config.yaml
n_layer: 9
n_kv_head: 1
d_mlp: 192
activation: "tanh_gelu"
norm: "layernorm"
parallel_block: false
init_std_up: 0.0625
optimizer: "ademamix"
beta1: 0.9
weight_decay: 0.23
doc_mask: true
steps: 9130
Each number is 50 + 10 x the weight over the matrix's rms, rounded and kept within 0 to 99. Layers, rows and columns count from 0.

# layer 2 attention query, 64x64, rms 0.117, rows 0-10, columns 0-63
47 56 53 42 54 47 50 52 45 52 54 46 43 70 48 54 52 56 47 45 46 54 52 58 48 52 56 54 42 67 51 47 37 66 53 42 53 53 20 38 52 57 49 57 55 57 44 51 50 45 50 54 26 43 65 53 40 44 44 64 56 44 44 47
47 52 51 45 50 50 49 56 40 49 54 42 50 68 47 54 56 57 50 43 49 50 58 56 50 51 56 55 48 66 52 46 39 66 54 47 49 51 22 34 59 52 46 56 57 57 47 51 49 47 53 58 31 46 62 47 40 48 46 66 58 39 45 47
48 47 43 50 49 47 55 49 44 49 40 54 50 43 51 51 46 53 49 51 48 58 45 41 56 48 44 52 56 40 52 53 60 40 53 55 58 50 69 61 48 44 48 44 40 41 50 47 58 55 55 50 59 53 39 53 68 46 66 43 43 57 52 61
58 50 50 52 43 49 55 51 60 44 56 59 50 34 55 43 43 55 60 51 55 45 41 48 51 48 47 49 47 51 46 63 61 38 48 44 44 52 79 58 49 47 52 44 52 49 61 46 58 51 45 51 69 54 43 51 41 50 52 38 53 53 48 52
37 57 38 32 61 43 43 60 33 49 45 34 39 73 44 57 55 50 42 44 60 59 52 52 43 52 58 55 51 70 68 41 31 79 56 50 61 52 00 32 54 51 52 66 58 75 42 56 48 53 64 55 12 47 78 60 56 49 52 79 48 44 41 49
39 41 50 46 63 47 55 52 46 58 40 44 50 59 49 54 58 51 35 45 48 55 60 49 45 49 50 45 53 44 44 37 45 61 65 57 56 42 36 45 54 48 49 58 48 46 51 54 50 47 64 46 35 47 51 50 69 53 58 59 38 49 49 48
41 45 47 46 55 51 50 52 38 59 39 46 58 58 51 53 51 52 36 45 46 62 57 49 49 55 52 55 56 41 47 36 45 60 62 60 59 39 28 48 52 49 51 55 46 47 44 48 48 47 60 44 32 46 53 50 64 52 56 58 42 49 49 55
62 47 58 65 37 59 57 32 58 41 56 60 53 12 53 44 39 44 60 55 50 39 47 49 56 42 41 41 48 30 44 63 72 15 46 53 37 48 99 71 40 49 46 35 35 31 57 48 55 59 38 53 99 48 25 44 42 52 48 21 49 56 58 46
49 59 51 50 52 54 48 56 51 50 57 46 46 66 45 52 52 56 51 47 49 52 56 54 49 57 52 58 52 62 55 48 32 58 52 42 51 49 23 38 53 63 51 57 57 54 45 55 45 50 48 49 30 54 63 44 42 44 44 60 55 40 44 45
55 50 57 56 52 51 56 47 51 54 52 55 51 39 56 51 52 49 52 53 51 44 52 52 41 50 49 52 54 39 41 50 53 33 51 54 42 51 79 56 49 56 57 50 42 40 57 56 45 49 48 47 69 56 40 47 45 51 50 42 51 48 51 43
36 42 46 41 62 44 47 52 42 58 36 49 54 64 51 61 59 56 45 51 48 59 58 43 46 54 48 52 53 42 46 34 49 58 62 55 55 44 35 47 59 49 45 55 48 45 51 51 51 49 58 40 33 58 51 46 66 49 58 61 37 52 47 54
# layer 2 attention key, 64x64, rms 0.0528, rows 0-10, columns 0-63
59 54 48 44 45 53 60 47 43 44 47 48 66 70 52 43 53 44 50 53 52 52 54 43 52 58 49 61 72 55 57 53 37 61 50 57 40 43 21 40 65 49 52 46 42 57 59 42 46 52 67 40 35 45 53 48 57 55 62 59 59 40 52 56
54 58 44 54 57 45 49 33 53 44 46 49 38 73 60 56 39 55 47 36 60 47 48 36 53 69 49 43 55 56 63 52 53 70 62 49 43 39 23 40 56 34 33 48 42 53 54 29 52 57 50 36 27 45 63 50 64 52 50 62 45 50 39 53
55 62 45 63 45 49 54 47 62 51 60 60 47 37 53 35 34 45 52 59 60 35 41 47 47 55 45 48 47 50 49 49 66 36 51 64 44 54 61 59 51 57 56 45 55 67 56 62 49 49 45 71 65 50 54 44 46 40 50 54 64 59 51 48
47 48 53 57 55 43 45 43 47 54 61 51 44 32 48 40 48 52 31 48 38 43 49 48 45 56 38 62 34 43 47 49 47 31 52 56 49 47 66 70 29 47 49 59 50 48 46 43 41 56 40 64 58 54 46 59 23 57 55 43 41 54 52 43
50 42 45 42 54 42 54 60 51 55 53 58 44 64 40 57 64 69 52 46 52 52 45 49 60 49 47 42 47 56 55 51 39 68 50 45 50 51 40 43 43 39 55 58 57 62 53 50 45 48 53 41 46 54 52 38 48 50 47 53 49 46 51 45
48 50 41 36 56 49 43 49 64 33 29 52 47 59 50 54 54 57 58 62 51 65 48 31 58 44 40 42 59 49 42 59 74 75 52 49 46 60 35 53 73 26 40 42 39 60 58 19 80 67 56 40 47 37 55 42 57 44 53 61 37 55 55 64
52 56 42 44 49 54 47 45 54 36 39 49 28 53 48 61 36 54 63 65 64 64 42 26 61 43 46 58 73 70 55 56 53 65 67 46 56 67 44 47 70 27 44 46 57 52 59 43 64 62 51 42 38 51 52 31 68 39 54 58 42 49 58 72
52 57 46 44 52 43 32 44 61 53 44 55 55 38 56 44 52 42 56 52 49 48 56 52 61 61 51 57 42 33 34 49 56 39 45 61 48 49 66 64 53 45 48 53 44 55 50 48 58 41 29 48 63 37 31 60 49 41 44 44 49 58 46 53
55 45 47 50 52 44 49 47 44 58 48 55 47 71 51 48 60 58 41 45 46 45 54 51 50 49 41 52 49 54 46 56 52 69 64 45 45 51 29 52 57 52 44 50 55 54 33 47 48 42 48 53 38 39 62 55 58 54 50 61 49 52 48 61
60 50 44 63 53 56 47 33 39 63 49 52 59 52 49 40 43 55 46 51 48 41 53 46 43 56 53 45 49 40 53 45 56 51 59 56 47 47 59 49 50 51 48 47 50 47 52 53 52 55 60 54 54 35 34 51 54 51 48 41 58 55 58 56
51 30 37 42 50 45 45 47 50 33 34 58 35 77 50 54 53 49 53 58 66 55 45 28 63 30 34 28 50 62 48 48 56 69 60 53 50 55 42 38 79 39 38 43 42 47 53 20 66 63 51 42 49 37 59 34 60 45 46 64 41 54 63 72